Weights of a small GPT-style language model, trained from scratch on English Wikipedia: 12014 steps.
Each number is 50 + 10 x the weight over its row's rms, rounded and kept within 0 to 99. Layers, rows and columns count from 0. The size before them is the row's rms in percent of the matrix's.

# q: layer 2 attention query, 384x256, rms 0.0884, rows 46-58,109-122,173-186, columns 0-127
# k: layer 2 attention key, 128x256, rms 0.0835, rows 45-57, columns 0-127
q109 105:51 58 59 33 30 50 47 56 66 43 45 53 72 33 51 65 69 46 43 32 50 41 49 48 60 49 57 54 47 58 50 49 39 55 52 55 42 48 49 64 56 69 44 72 35 50 37 40 64 58 40 55 52 52 56 43 38 39 78 69 47 69 60 48 50 50 54 58 37 53 60 56 48 55 65 56 56 31 48 52 39 58 58 60 68 42 56 46 36 56 37 51 39 37 41 55 45 46 62 40 51 37 42 56 52 44 56 56 49 50 30 56 49 54 46 31 62 51 63 62 40 47 59 44 25 55 41 58
q173 100:40 51 42 57 41 37 42 49 36 37 57 44 44 55 47 41 54 51 46 53 53 56 53 54 46 52 44 37 40 62 44 81 40 51 60 60 62 49 61 50 57 65 65 41 58 52 39 49 52 43 56 58 40 61 69 46 60 44 57 39 56 56 54 46 41 43 38 42 38 51 36 39 53 57 48 49 73 57 54 54 37 50 54 40 35 53 53 37 64 45 43 49 53 49 55 35 45 54 49 58 51 59 40 36 23 51 62 46 57 55 43 40 52 48 64 49 48 42 63 41 57 55 47 51 47 35 44 44
k45 107:64 57 43 30 55 51 60 44 49 61 62 35 46 59 48 52 67 47 57 52 68 49 46 67 67 64 57 62 44 49 53 38 60 31 42 43 47 38 49 60 26 46 61 58 65 50 53 51 50 59 52 64 59 72 43 59 42 44 62 34 65 51 31 58 60 36 50 36 56 51 61 37 57 52 48 37 44 35 49 45 44 36 70 57 53 61 60 73 62 49 33 61 68 56 42 42 62 36 57 64 53 41 52 32 44 56 67 57 63 53 33 51 67 54 40 54 43 50 39 45 57 38 36 56 45 57 42 45
q46 107:48 63 43 48 51 44 68 75 59 50 50 40 53 58 38 47 44 52 39 31 55 37 51 42 50 51 64 54 61 55 52 56 58 63 27 35 53 66 52 61 62 69 54 41 48 56 59 46 54 49 55 50 54 44 51 24 56 45 44 35 61 69 40 62 60 57 46 52 53 46 67 80 47 61 47 48 76 51 50 51 57 70 47 40 60 54 42 54 61 38 47 49 62 53 44 41 51 58 47 55 45 52 60 56 38 43 27 53 38 45 32 45 64 46 51 36 42 52 40 60 48 75 42 36 43 56 61 43
q110 100:37 53 45 49 47 59 54 63 52 46 44 52 42 67 38 50 53 51 58 29 43 72 45 72 33 53 45 41 51 50 58 39 41 42 38 38 46 39 68 67 32 39 61 50 46 46 62 43 48 40 50 58 59 73 55 53 56 47 49 37 58 57 34 41 30 37 42 58 57 51 57 59 36 48 61 48 55 51 48 60 61 57 62 40 59 51 53 45 49 57 43 34 54 58 63 34 60 58 37 48 57 75 53 44 46 54 53 63 37 53 42 67 58 52 47 42 63 64 63 41 43 57 48 62 46 50 69 48
q174 104:66 50 45 38 44 53 46 65 46 68 55 52 50 28 60 36 41 40 42 38 54 57 41 39 53 50 59 56 37 37 50 62 72 36 52 49 57 51 40 40 39 55 35 45 39 54 63 56 58 49 48 59 56 53 41 42 47 52 79 48 45 67 43 56 46 53 55 41 50 47 53 61 49 33 50 46 51 78 47 51 52 35 48 59 79 52 52 51 60 51 45 37 57 65 39 58 66 53 41 50 51 46 51 36 63 41 52 47 43 48 48 71 60 51 57 35 53 55 49 53 49 50 45 63 57 58 42 59
k46 104:55 59 45 45 53 35 41 49 50 45 56 40 65 46 60 51 48 44 41 66 50 49 59 38 58 49 60 65 60 43 58 48 33 41 63 59 70 50 42 50 47 50 48 61 48 43 33 60 50 59 41 51 26 47 51 40 64 50 35 54 46 61 35 45 55 44 48 59 53 51 73 52 63 46 50 38 42 35 49 46 33 53 51 48 64 61 29 50 52 49 43 54 41 61 71 58 50 47 58 38 58 47 52 63 55 55 51 37 45 50 83 44 54 47 61 48 40 54 46 47 63 55 39 34 42 64 49 50
q47 105:57 41 36 46 46 50 50 60 57 32 55 51 40 49 63 57 53 70 42 24 51 31 40 60 46 62 54 62 56 45 46 66 54 67 29 38 46 52 72 55 64 65 60 37 50 63 57 53 40 61 46 59 50 38 59 47 57 58 46 55 50 48 48 59 49 53 44 65 65 46 45 50 56 48 45 50 58 63 42 54 50 44 58 44 44 44 61 51 36 55 54 50 66 55 56 59 36 46 62 52 56 58 61 40 46 54 64 45 67 58 59 50 38 54 52 56 37 48 58 55 40 55 67 43 46 50 75 62
q111 114:51 51 58 44 43 41 36 55 43 65 43 43 51 47 63 36 56 56 60 57 58 63 54 47 37 68 49 44 44 29 53 74 51 68 36 29 53 68 44 50 52 45 49 52 52 47 60 54 50 47 59 63 26 37 50 48 62 51 39 37 44 39 70 45 50 56 54 52 32 54 44 67 35 54 48 44 47 58 60 51 59 62 74 65 49 53 44 56 42 46 48 22 57 48 43 51 66 36 45 34 48 56 64 42 55 39 42 53 39 52 61 49 65 62 55 46 53 48 44 31 49 51 63 34 51 47 47 50
q175 102:52 53 64 54 43 39 44 49 37 39 47 56 49 64 51 39 64 57 57 41 67 65 36 51 39 49 57 63 52 65 54 45 59 59 35 43 45 43 49 55 47 28 50 55 46 40 43 50 38 40 44 59 57 56 56 63 51 59 48 62 52 45 53 44 47 31 48 62 39 41 67 59 48 56 57 50 56 56 52 59 51 60 61 59 44 62 61 60 37 35 42 51 65 47 61 48 68 50 58 36 62 41 48 54 44 53 45 51 38 54 55 39 61 36 44 61 46 40 48 47 55 71 60 59 57 44 52 41
k47 105:40 62 70 47 66 52 51 61 56 65 44 50 53 29 30 72 47 58 49 61 46 43 42 30 61 51 50 48 49 50 54 34 53 52 39 51 59 64 32 57 37 40 32 64 36 68 44 49 43 34 63 44 45 45 48 45 40 46 49 62 56 60 50 49 49 42 39 53 52 65 54 54 52 40 59 56 48 50 52 58 58 33 56 41 38 35 45 68 53 52 48 45 34 35 32 46 55 53 54 50 35 60 67 50 32 48 50 59 41 49 57 46 43 46 50 55 54 51 60 47 47 43 43 42 54 60 38 54
q48 121:63 50 43 63 49 62 55 75 35 50 32 48 64 41 40 57 37 57 41 46 51 76 51 54 58 58 49 41 55 36 31 71 58 52 26 28 53 51 55 56 40 30 52 60 44 73 49 43 51 56 55 67 38 52 58 46 55 65 56 42 46 45 52 42 55 65 44 53 69 55 42 60 45 29 68 56 49 35 58 38 43 45 47 60 54 42 39 50 67 65 55 63 58 64 55 60 74 60 50 60 41 30 48 40 55 68 56 44 53 45 52 46 57 51 51 63 48 45 41 50 52 42 44 48 48 52 56 27
q112 098:47 40 49 58 52 40 57 39 48 49 62 45 41 53 58 57 40 56 43 58 55 43 47 47 83 41 59 51 49 30 57 52 44 62 37 43 42 49 47 56 56 60 31 69 44 45 35 38 49 38 40 48 47 60 51 39 60 55 44 46 58 56 49 38 67 63 51 49 47 48 31 53 69 49 49 62 42 55 70 62 60 61 48 36 38 27 34 38 47 70 47 56 57 52 33 38 68 44 52 51 55 53 46 47 40 54 37 62 60 45 50 53 50 41 69 64 50 37 47 70 63 41 61 28 56 76 37 70
q176 104:41 34 57 32 51 48 36 57 34 51 44 38 59 56 41 52 55 52 49 44 45 66 50 57 50 41 51 52 58 49 56 49 53 48 54 63 50 55 45 45 64 53 38 55 38 46 50 33 47 46 69 42 58 59 47 34 62 37 31 41 53 63 56 48 57 39 46 52 55 49 34 59 35 52 48 48 65 60 47 61 66 38 45 58 49 45 71 53 43 41 64 35 56 46 44 35 53 44 66 50 34 68 49 59 55 64 41 62 61 50 36 42 41 56 43 35 46 37 57 57 38 44 46 45 46 53 50 52
k48 107:64 60 46 42 67 35 53 50 64 51 47 54 46 52 29 36 65 39 52 60 24 37 71 47 56 35 48 32 49 41 49 41 59 58 53 52 35 42 63 49 49 53 52 74 46 52 50 40 37 39 47 44 54 43 61 55 44 33 58 38 49 50 41 55 55 47 60 39 51 47 55 37 50 51 40 50 50 56 37 50 38 48 73 56 47 43 43 40 46 58 56 48 55 61 36 28 34 61 42 36 35 40 60 48 47 43 65 46 32 52 61 62 40 53 42 62 57 39 42 44 46 40 65 38 62 36 60 50
q49 105:56 48 51 44 53 25 44 45 54 35 57 48 43 51 81 48 46 44 46 42 29 37 45 49 47 63 48 63 53 43 60 31 66 54 61 60 62 43 42 59 57 73 37 72 39 57 48 63 46 29 57 48 59 41 32 61 37 44 55 39 52 64 61 45 56 57 75 37 49 47 56 53 41 56 49 47 41 50 52 34 58 40 65 41 43 44 52 48 49 55 40 60 44 45 46 44 43 43 58 40 65 43 54 52 45 40 45 70 65 50 49 63 40 45 35 48 63 59 49 47 59 64 46 38 63 50 46 40
q113 100:47 59 60 53 46 54 53 44 59 39 55 50 55 52 58 46 56 49 48 55 44 48 34 84 38 54 61 45 30 58 63 43 37 61 52 44 43 49 34 70 67 48 67 40 52 58 61 42 51 54 59 58 49 55 45 56 48 27 65 26 28 32 62 56 53 65 50 39 50 58 54 47 52 38 32 44 54 49 57 49 64 49 60 48 47 48 53 54 54 50 32 62 33 54 31 57 28 60 43 48 34 73 55 54 46 43 42 53 45 67 39 48 43 67 40 52 42 54 61 52 43 47 56 65 50 40 59 66
q177 108:51 49 47 60 57 53 51 35 52 49 39 49 45 32 29 48 55 54 54 52 69 44 50 45 54 49 74 44 40 44 68 69 55 71 66 54 48 38 49 50 61 43 59 56 52 56 56 52 47 60 40 37 60 59 64 53 37 46 41 45 43 55 37 68 60 41 50 63 49 55 58 39 62 49 56 60 48 46 42 61 60 55 36 58 46 62 69 72 58 48 50 35 58 50 61 53 41 59 43 50 49 65 40 44 42 52 36 71 50 45 46 56 58 54 61 32 65 49 42 62 64 53 49 52 33 46 57 55
k49 101:54 49 49 50 63 42 48 50 68 45 62 46 55 43 68 43 48 54 50 59 42 48 50 33 62 40 41 47 56 54 40 45 44 50 51 50 48 33 70 52 71 32 43 52 60 53 54 61 54 41 43 50 53 69 63 56 51 66 37 53 43 37 54 51 71 38 39 48 50 47 54 62 46 54 42 71 42 54 54 67 42 37 57 65 59 55 48 51 61 42 58 38 40 68 41 46 47 53 63 38 46 50 49 38 40 66 38 55 53 48 54 48 63 47 43 55 61 62 28 60 37 49 42 59 44 38 33 44
q50 106:60 54 68 45 48 57 52 50 55 51 71 41 35 50 65 56 59 35 49 66 63 59 55 54 66 59 45 44 44 47 42 44 68 37 44 41 50 45 74 70 54 29 69 53 61 35 42 65 43 49 62 42 49 62 50 47 72 37 62 50 40 51 66 58 56 45 54 54 45 47 59 46 63 68 59 44 56 57 51 62 53 49 45 52 40 57 67 54 48 50 66 49 42 49 44 47 65 49 44 62 52 65 48 54 34 54 34 50 44 49 58 48 48 47 55 48 38 64 64 56 49 56 64 53 36 64 72 39
q114 105:61 49 68 49 46 36 58 48 36 51 54 54 41 59 52 54 41 53 37 49 51 42 50 27 47 48 51 63 64 55 42 15 37 48 39 53 49 46 71 55 58 54 47 63 51 51 44 68 47 46 77 53 61 36 47 26 59 54 48 52 37 55 44 45 49 44 65 44 50 36 52 45 66 49 49 56 54 41 58 40 42 59 42 52 48 62 52 38 32 51 43 52 44 42 46 48 56 55 49 44 49 43 67 49 35 57 51 44 37 62 48 52 45 56 51 45 48 35 59 37 46 50 38 58 41 54 72 60
q178 106:69 51 57 49 51 50 49 51 38 63 42 55 53 50 63 52 56 56 32 41 57 54 57 26 52 48 60 51 65 43 53 28 42 50 44 37 53 30 39 40 68 30 43 51 67 54 52 60 41 65 51 47 60 47 53 48 48 51 42 60 35 49 58 30 52 47 61 53 59 46 48 55 45 42 66 74 49 41 55 46 57 42 59 61 41 55 61 38 50 60 59 43 47 56 35 45 54 45 35 50 45 59 51 52 50 39 74 60 35 46 52 47 43 37 67 41 45 49 39 30 48 40 39 46 43 36 46 41
k50 106:47 65 68 38 70 65 38 51 49 48 39 51 42 43 41 68 51 35 49 58 60 55 41 61 48 64 58 45 63 68 53 70 50 43 54 42 49 49 48 54 45 62 49 47 67 57 62 65 39 67 66 61 51 48 52 54 50 53 54 67 59 56 58 38 43 37 32 42 54 48 55 60 55 26 44 56 63 36 61 57 32 66 62 42 44 40 38 42 59 49 48 46 49 45 47 35 36 39 61 54 46 47 49 27 61 53 41 45 34 46 53 46 46 58 47 59 71 38 51 48 48 41 65 54 57 60 50 34
q51 102:65 54 54 64 54 54 53 57 48 57 56 42 55 48 62 56 54 56 46 64 43 56 66 59 56 64 57 45 41 59 41 30 39 50 56 48 63 40 68 57 53 70 55 41 35 43 57 31 41 49 48 48 61 47 49 56 49 30 48 37 38 44 51 42 39 46 53 69 66 46 48 50 62 57 49 49 52 54 34 62 55 50 55 45 42 39 42 43 75 51 67 47 56 37 44 43 53 73 48 54 46 37 50 51 38 39 51 51 54 47 46 68 60 69 54 53 54 55 71 58 52 62 33 63 38 64 61 46
q115 106:41 50 47 56 45 42 42 32 45 43 48 69 38 64 32 78 40 42 39 66 35 53 59 57 42 39 46 43 41 51 56 51 52 39 43 30 39 48 47 49 65 52 55 41 44 52 42 54 44 50 39 44 35 44 54 56 41 28 59 27 41 53 56 41 35 63 39 44 42 56 50 53 55 52 34 46 38 52 28 46 55 42 60 83 63 39 55 53 54 62 55 29 55 58 54 48 63 58 54 50 64 60 46 46 49 41 52 25 61 54 49 73 67 43 68 58 57 46 53 64 61 50 55 38 51 45 43 57
q179 105:44 47 55 54 63 41 45 28 57 64 42 56 44 47 46 74 53 40 37 41 53 42 48 50 45 54 44 63 64 48 39 30 39 55 66 52 44 46 44 40 47 61 40 56 50 41 68 39 53 36 81 56 45 47 62 51 61 43 49 45 45 49 51 48 40 53 27 57 70 67 39 43 48 59 41 42 70 33 60 62 34 32 43 57 48 50 55 42 61 65 59 41 43 63 50 39 43 37 50 36 55 58 53 38 54 55 51 49 57 56 59 50 49 31 22 56 60 63 43 55 60 54 57 62 53 41 58 51
k51 100:34 30 49 41 38 42 53 60 54 56 57 55 40 39 39 50 56 40 51 41 30 46 59 41 41 57 66 50 44 37 50 40 56 59 41 50 26 53 45 61 46 44 36 54 66 48 53 56 28 39 46 71 48 57 35 35 52 61 41 75 52 62 56 51 34 40 53 41 42 39 51 59 60 51 34 56 46 41 52 41 64 56 36 37 51 47 60 47 35 50 48 24 57 52 69 38 28 56 58 50 49 53 63 69 32 57 45 57 59 55 55 37 44 40 42 54 61 41 31 60 57 51 51 50 49 58 57 50
q52 104:64 31 44 51 48 55 44 44 60 48 44 41 26 30 65 46 40 61 45 63 60 48 56 46 67 43 44 46 60 31 57 33 43 48 47 51 36 59 49 30 54 37 56 41 43 48 41 40 39 40 62 60 62 40 52 59 63 33 42 51 68 47 61 46 48 37 50 45 45 57 60 42 46 54 41 58 38 49 55 29 48 62 58 50 52 44 63 59 65 38 35 48 46 52 50 47 36 46 70 59 61 39 46 55 49 26 58 54 52 47 35 39 63 47 49 39 42 33 32 49 66 52 45 59 33 49 60 50
q116 105:32 46 38 51 52 41 44 59 46 59 44 38 61 38 54 57 66 57 35 73 52 45 58 55 59 38 44 39 72 41 55 50 70 48 58 34 40 49 73 56 44 62 49 47 44 39 52 52 28 53 54 61 57 50 36 33 60 64 58 45 41 55 68 41 53 49 50 26 61 56 42 52 69 43 38 50 55 43 25 37 32 66 39 40 56 38 38 52 55 54 45 46 50 51 44 56 66 40 47 54 46 55 55 44 63 56 44 54 48 48 53 53 46 47 38 47 51 63 57 42 66 45 39 50 46 62 56 58
q180 108:41 47 44 55 59 59 45 60 54 47 49 40 51 51 49 42 46 46 45 57 67 52 43 49 58 48 44 47 65 58 58 48 39 40 48 57 37 54 55 46 43 45 58 42 50 26 37 51 60 46 41 49 53 35 50 38 46 63 62 36 58 44 56 47 46 53 40 42 57 50 52 29 54 31 47 47 51 31 40 45 34 38 56 58 43 60 52 75 62 70 50 44 48 68 48 60 46 35 36 52 69 44 67 52 38 34 33 63 52 46 51 43 63 23 53 53 42 40 48 50 57 53 56 62 41 39 52 42
k52 107:42 51 38 52 53 45 46 53 42 54 53 57 41 66 66 47 56 43 68 64 36 55 47 47 60 48 56 49 37 56 54 45 58 56 51 56 39 59 57 59 61 58 49 54 35 58 56 52 50 64 36 52 34 27 52 64 51 38 50 60 42 49 45 52 51 67 64 51 44 48 37 57 34 47 47 63 49 46 56 80 48 44 41 51 48 53 25 44 45 60 50 49 53 53 49 60 40 55 61 31 41 60 50 61 45 60 60 53 36 56 46 49 50 60 50 41 50 51 56 44 43 45 40 48 36 52 64 46
q53 108:36 51 59 53 37 38 61 25 61 40 73 59 39 54 48 54 62 46 47 53 59 42 52 47 47 55 58 54 46 40 36 52 35 28 50 41 39 40 62 48 50 46 41 57 30 37 59 42 56 51 48 45 56 41 54 58 50 38 51 70 64 25 61 53 60 70 54 48 47 45 23 32 33 50 35 34 58 50 49 51 55 38 58 54 53 56 51 61 52 56 46 42 52 44 71 50 49 53 45 40 47 51 28 56 33 51 44 59 52 54 27 53 46 48 27 54 50 46 46 53 56 34 65 52 48 58 59 44
q117 102:46 39 48 54 38 39 66 40 64 38 41 53 50 48 59 57 64 41 45 63 44 35 52 36 36 36 46 50 48 40 62 47 61 42 56 30 49 55 44 44 35 54 59 70 50 42 60 35 35 47 33 51 67 51 49 64 57 54 44 51 47 47 50 61 54 55 47 43 55 54 44 51 43 65 54 55 48 50 40 59 60 41 30 19 60 56 60 69 53 52 60 52 58 39 65 49 54 47 52 43 39 46 63 66 39 57 64 39 45 39 49 38 63 55 50 51 44 70 48 56 53 30 58 51 50 43 56 41
q181 108:39 45 56 47 46 46 40 47 26 54 57 58 30 42 32 34 57 31 51 56 59 27 57 45 37 51 55 39 60 53 36 40 44 41 54 42 50 41 51 51 51 41 46 53 40 34 59 43 35 45 58 44 54 53 43 45 58 47 44 40 49 49 43 69 47 59 59 31 50 60 43 49 43 51 56 49 46 34 58 57 56 47 47 68 58 38 51 53 50 76 70 49 48 61 57 44 36 40 49 41 37 26 47 57 37 46 57 47 65 68 38 53 33 38 49 37 42 59 53 71 57 62 62 53 27 26 33 44
k53 107:30 58 59 51 53 47 46 65 50 58 43 30 44 34 50 43 54 51 74 57 48 54 59 43 48 40 47 45 56 51 69 80 56 33 56 50 47 41 51 53 29 43 50 60 53 45 46 39 48 57 44 38 44 43 47 63 58 37 51 46 38 27 33 30 51 44 50 50 44 49 57 38 72 49 36 56 41 43 52 55 42 66 52 39 46 49 60 50 45 41 56 39 53 38 54 36 51 50 48 52 51 48 43 34 53 42 52 62 66 53 65 67 43 44 55 33 54 59 43 63 51 48 42 22 54 52 50 48
q54 108:52 46 52 51 59 62 54 62 42 60 54 33 40 27 38 67 41 44 53 79 56 49 65 52 55 41 38 67 45 41 42 43 46 40 40 53 47 67 52 71 44 38 60 49 27 59 50 48 37 53 54 51 32 52 52 48 64 32 39 47 40 37 50 64 59 68 35 69 62 51 52 33 56 58 48 58 24 51 54 40 63 58 39 50 49 46 64 56 46 39 49 56 59 62 41 51 54 65 47 60 54 56 48 67 76 64 56 45 65 46 57 41 42 52 40 44 53 51 40 50 52 47 47 62 55 45 50 59
q118 094:59 58 58 51 52 47 58 57 37 52 48 57 44 44 30 55 57 55 43 53 39 29 46 60 59 42 48 56 28 47 59 27 39 58 56 51 53 49 53 58 50 65 36 49 52 46 67 48 41 47 49 46 39 59 44 59 42 51 42 43 57 46 52 63 57 29 41 58 59 53 47 46 59 56 40 52 42 47 45 53 53 73 52 44 63 49 57 57 39 48 74 33 54 65 41 38 66 54 46 52 73 61 53 42 52 50 54 23 36 66 57 48 61 56 48 51 44 65 34 49 52 44 72 48 35 59 47 68
q182 114:57 37 53 44 66 38 47 63 51 51 54 38 61 48 42 40 33 50 51 49 43 47 58 45 69 52 53 49 49 44 53 60 38 47 45 25 36 67 60 43 61 43 55 43 35 46 72 27 37 49 54 67 56 57 48 50 56 56 35 42 48 53 47 57 43 48 54 31 63 43 48 50 61 57 28 63 27 33 37 38 45 49 69 52 55 64 50 40 52 47 51 49 48 41 43 58 66 57 51 68 59 44 49 40 57 43 41 37 45 55 43 49 44 41 54 51 56 63 50 62 46 30 72 55 52 46 69 54
k54 104:37 59 53 48 52 42 51 49 49 55 64 52 38 36 35 57 55 42 24 60 44 48 49 35 39 54 36 49 53 52 54 51 59 72 58 53 45 52 53 61 66 44 46 48 53 26 35 54 50 34 42 73 42 53 51 36 54 39 40 51 61 38 34 62 61 55 48 64 33 62 47 74 54 45 56 45 43 57 43 38 45 53 61 63 46 47 48 39 63 46 26 48 43 49 68 51 57 34 42 34 51 43 54 46 35 42 53 44 56 57 60 44 45 49 53 51 47 38 65 31 37 62 60 53 30 50 45 48
q55 115:42 47 60 49 55 66 56 44 53 40 64 49 40 38 35 67 43 44 42 54 48 62 48 62 46 32 53 56 58 39 49 48 47 46 62 38 59 40 48 51 50 49 42 57 52 47 48 49 33 39 65 40 39 63 49 59 61 55 44 53 55 43 53 62 52 51 41 48 64 43 32 57 64 43 58 53 42 56 36 65 47 61 48 33 54 47 50 36 44 65 54 51 47 35 43 18 46 64 45 57 67 59 61 64 61 48 29 50 68 48 50 61 71 32 52 70 41 45 25 41 46 38 44 52 52 47 66 39
q119 099:36 45 51 53 27 41 37 80 52 63 33 41 40 42 61 59 47 43 47 58 45 36 51 54 51 37 67 62 62 35 58 49 69 31 61 33 38 58 48 51 53 51 48 44 53 36 53 37 36 34 63 48 54 60 43 51 43 40 25 46 55 57 30 65 26 43 38 35 70 52 36 36 68 49 58 55 51 45 55 68 46 54 57 43 60 50 42 51 46 50 33 46 44 50 53 63 60 60 52 58 55 52 60 58 59 45 57 48 54 58 43 42 67 49 54 41 60 61 48 44 42 65 42 38 62 39 56 62
q183 100:40 63 69 46 45 39 22 71 47 61 47 52 59 64 58 40 66 50 50 43 43 45 46 61 52 50 56 46 51 56 33 57 57 29 52 45 48 62 42 53 67 35 58 39 39 36 38 49 52 46 42 38 45 37 44 42 40 40 38 50 58 54 48 60 41 55 41 47 34 58 42 45 69 46 79 54 44 47 58 47 37 45 60 37 44 43 55 35 50 61 36 42 52 27 50 49 43 65 43 37 50 40 50 47 64 52 48 45 56 54 50 50 51 46 44 37 62 73 37 47 61 60 34 42 41 52 41 44
k55 110:31 38 57 62 54 56 54 57 53 52 54 52 40 58 57 52 38 49 51 68 53 48 68 51 44 63 51 51 61 52 40 50 57 73 40 52 39 46 47 59 50 46 48 72 52 55 55 51 55 43 34 56 50 75 63 32 48 32 53 55 43 33 61 48 42 62 33 31 57 45 36 51 52 69 36 50 45 46 48 56 52 62 64 55 48 49 31 58 62 45 68 25 64 42 46 61 66 41 43 52 47 54 56 51 53 50 51 38 49 40 64 41 37 70 33 48 46 35 51 42 55 55 49 46 45 63 48 57
q56 106:58 66 63 49 37 53 42 55 45 59 44 50 63 49 45 48 42 41 44 57 31 44 55 49 53 32 44 58 68 53 42 47 46 51 69 49 80 58 65 33 56 45 56 34 44 37 49 57 57 45 39 61 59 43 45 50 62 53 43 63 59 45 49 41 31 49 38 26 53 42 50 52 52 53 76 50 43 40 52 58 64 58 41 57 55 71 43 46 51 26 61 40 63 61 38 54 56 63 43 62 50 57 36 48 54 41 43 70 77 46 64 43 43 60 46 52 57 41 75 58 56 65 51 48 37 48 56 47
q120 104:54 55 51 53 57 41 59 69 62 58 54 65 46 52 52 58 45 36 67 56 63 49 51 57 54 51 61 55 22 48 56 52 39 51 45 49 57 57 62 41 52 51 42 45 67 44 62 48 59 40 66 39 52 61 49 42 49 44 54 48 38 63 65 71 35 56 43 54 30 22 54 52 46 39 35 39 63 50 58 46 69 67 45 47 50 63 33 48 44 28 59 43 20 51 57 44 42 39 51 66 49 55 65 60 35 44 48 65 66 52 60 59 38 64 58 46 56 54 57 38 50 50 56 55 48 62 44 28
q184 101:61 62 60 51 40 42 41 61 47 43 70 49 35 58 43 36 55 42 45 63 55 53 47 61 62 55 41 60 40 60 46 52 36 44 46 48 50 48 67 55 62 46 54 50 54 48 66 41 53 54 51 30 44 55 64 55 50 58 49 64 52 61 63 51 68 54 53 46 44 57 48 35 47 45 53 44 50 40 31 50 50 53 44 52 60 64 45 51 30 51 59 41 47 51 47 38 39 64 69 46 74 51 41 46 25 45 70 41 56 50 55 41 45 59 43 43 50 51 72 56 46 48 52 38 41 55 48 47
k56 106:62 39 33 42 55 40 48 47 67 40 44 66 42 46 67 50 46 58 44 59 39 42 38 50 53 60 55 40 48 38 44 45 48 45 35 70 58 66 54 52 59 64 52 45 72 63 51 45 53 37 36 47 38 59 53 65 53 45 31 35 60 40 32 61 48 60 43 49 56 54 50 44 57 53 57 68 63 52 46 54 36 50 38 52 59 66 74 54 54 44 58 50 39 44 47 48 53 45 43 44 53 49 47 40 56 49 39 28 45 53 64 38 42 66 64 48 59 44 51 53 37 55 57 46 42 54 51 46
q57 104:47 38 46 51 64 46 32 56 47 56 40 49 48 62 62 64 68 60 34 36 54 59 50 40 48 35 46 41 49 68 46 48 48 47 63 51 58 28 49 46 35 45 51 44 60 35 55 53 59 46 45 23 49 33 46 44 56 57 46 69 52 63 59 53 59 55 63 56 46 44 53 34 44 37 30 64 47 45 58 49 38 53 53 51 60 44 57 52 60 54 40 50 50 66 45 45 48 31 55 45 74 32 43 36 66 50 34 64 54 57 54 41 82 56 63 36 49 60 50 43 46 52 29 48 65 50 40 20
q121 100:45 46 57 47 41 61 60 45 59 55 46 39 54 39 55 62 43 74 39 45 59 64 51 52 41 61 52 63 50 55 30 67 63 42 48 59 79 43 47 41 41 50 41 56 39 52 44 56 44 47 49 35 65 45 28 46 47 56 42 47 45 53 43 28 64 55 63 45 52 54 62 65 52 43 44 47 39 62 52 47 43 60 40 38 48 37 39 56 48 48 52 53 55 54 38 52 36 37 48 54 63 34 63 35 33 39 59 39 48 31 47 53 59 59 62 51 59 30 62 50 53 53 43 57 57 49 48 56
q185 096:56 48 55 48 63 56 53 59 48 33 27 41 50 50 55 47 48 54 55 54 48 54 42 48 63 50 50 56 73 49 43 54 76 67 36 45 64 47 45 48 39 56 56 37 45 37 65 57 58 58 52 48 50 61 44 53 59 46 39 49 55 52 51 56 65 55 48 48 51 62 48 36 51 38 38 37 48 48 50 42 50 62 46 49 46 29 47 58 60 61 43 43 70 53 59 45 54 67 45 51 54 39 69 43 44 51 51 49 51 79 59 41 56 31 54 46 17 53 43 42 39 64 43 58 39 57 60 39
k57 100:47 52 62 37 68 48 53 43 72 43 60 39 59 43 37 58 39 62 46 42 46 45 59 59 18 44 59 39 49 45 55 49 60 54 52 43 35 52 42 63 34 64 26 35 42 66 35 34 61 59 38 57 51 48 81 54 66 61 53 48 47 44 49 51 36 36 59 44 48 54 68 55 58 52 48 48 46 58 54 47 45 38 55 62 47 62 52 47 50 55 38 52 56 57 46 46 57 64 49 63 54 49 48 52 56 66 54 43 21 44 58 50 44 42 61 45 55 67 48 57 44 52 33 59 41 54 63 45
q58 114:52 56 57 60 31 73 43 58 40 42 40 37 66 50 50 41 41 43 34 61 45 52 42 42 54 65 72 48 47 62 55 54 39 56 42 59 60 43 51 47 57 42 50 51 49 49 54 58 34 48 49 43 52 56 42 41 44 79 64 60 57 34 59 37 41 49 54 49 62 48 36 42 13 59 62 38 49 34 51 45 60 36 37 36 32 68 29 66 48 49 55 65 45 56 41 33 50 66 45 32 51 62 55 43 53 57 43 51 57 60 42 50 31 39 70 67 51 40 55 46 52 35 43 52 41 34 48 58
q122 101:61 67 37 50 50 33 52 46 28 51 53 39 50 59 45 43 63 40 21 55 56 61 50 46 49 36 32 57 45 70 44 43 29 49 27 46 59 50 65 43 42 35 61 36 57 49 56 57 57 57 61 49 52 43 48 71 51 50 52 50 55 37 61 67 50 57 73 53 25 46 55 45 40 56 51 40 49 62 54 49 37 53 44 45 43 44 44 45 44 42 81 60 48 45 65 57 32 65 54 49 38 46 59 57 56 62 52 51 54 47 62 52 49 40 54 36 62 58 56 46 57 49 36 68 50 48 56 50
q186 105:51 60 48 40 50 43 44 53 40 63 49 30 71 61 48 60 41 46 32 46 49 52 39 36 49 49 51 35 35 56 60 45 43 34 42 46 66 37 51 32 41 57 43 32 58 43 41 32 47 41 43 46 53 64 58 39 34 65 53 59 53 54 55 45 33 53 39 40 42 64 53 56 51 45 48 42 52 57 48 48 42 38 70 57 57 47 45 39 37 51 60 48 41 51 60 55 35 60 44 46 48 37 48 46 58 56 40 57 52 42 65 66 54 36 48 44 53 38 37 51 41 47 52 63 50 38 36 52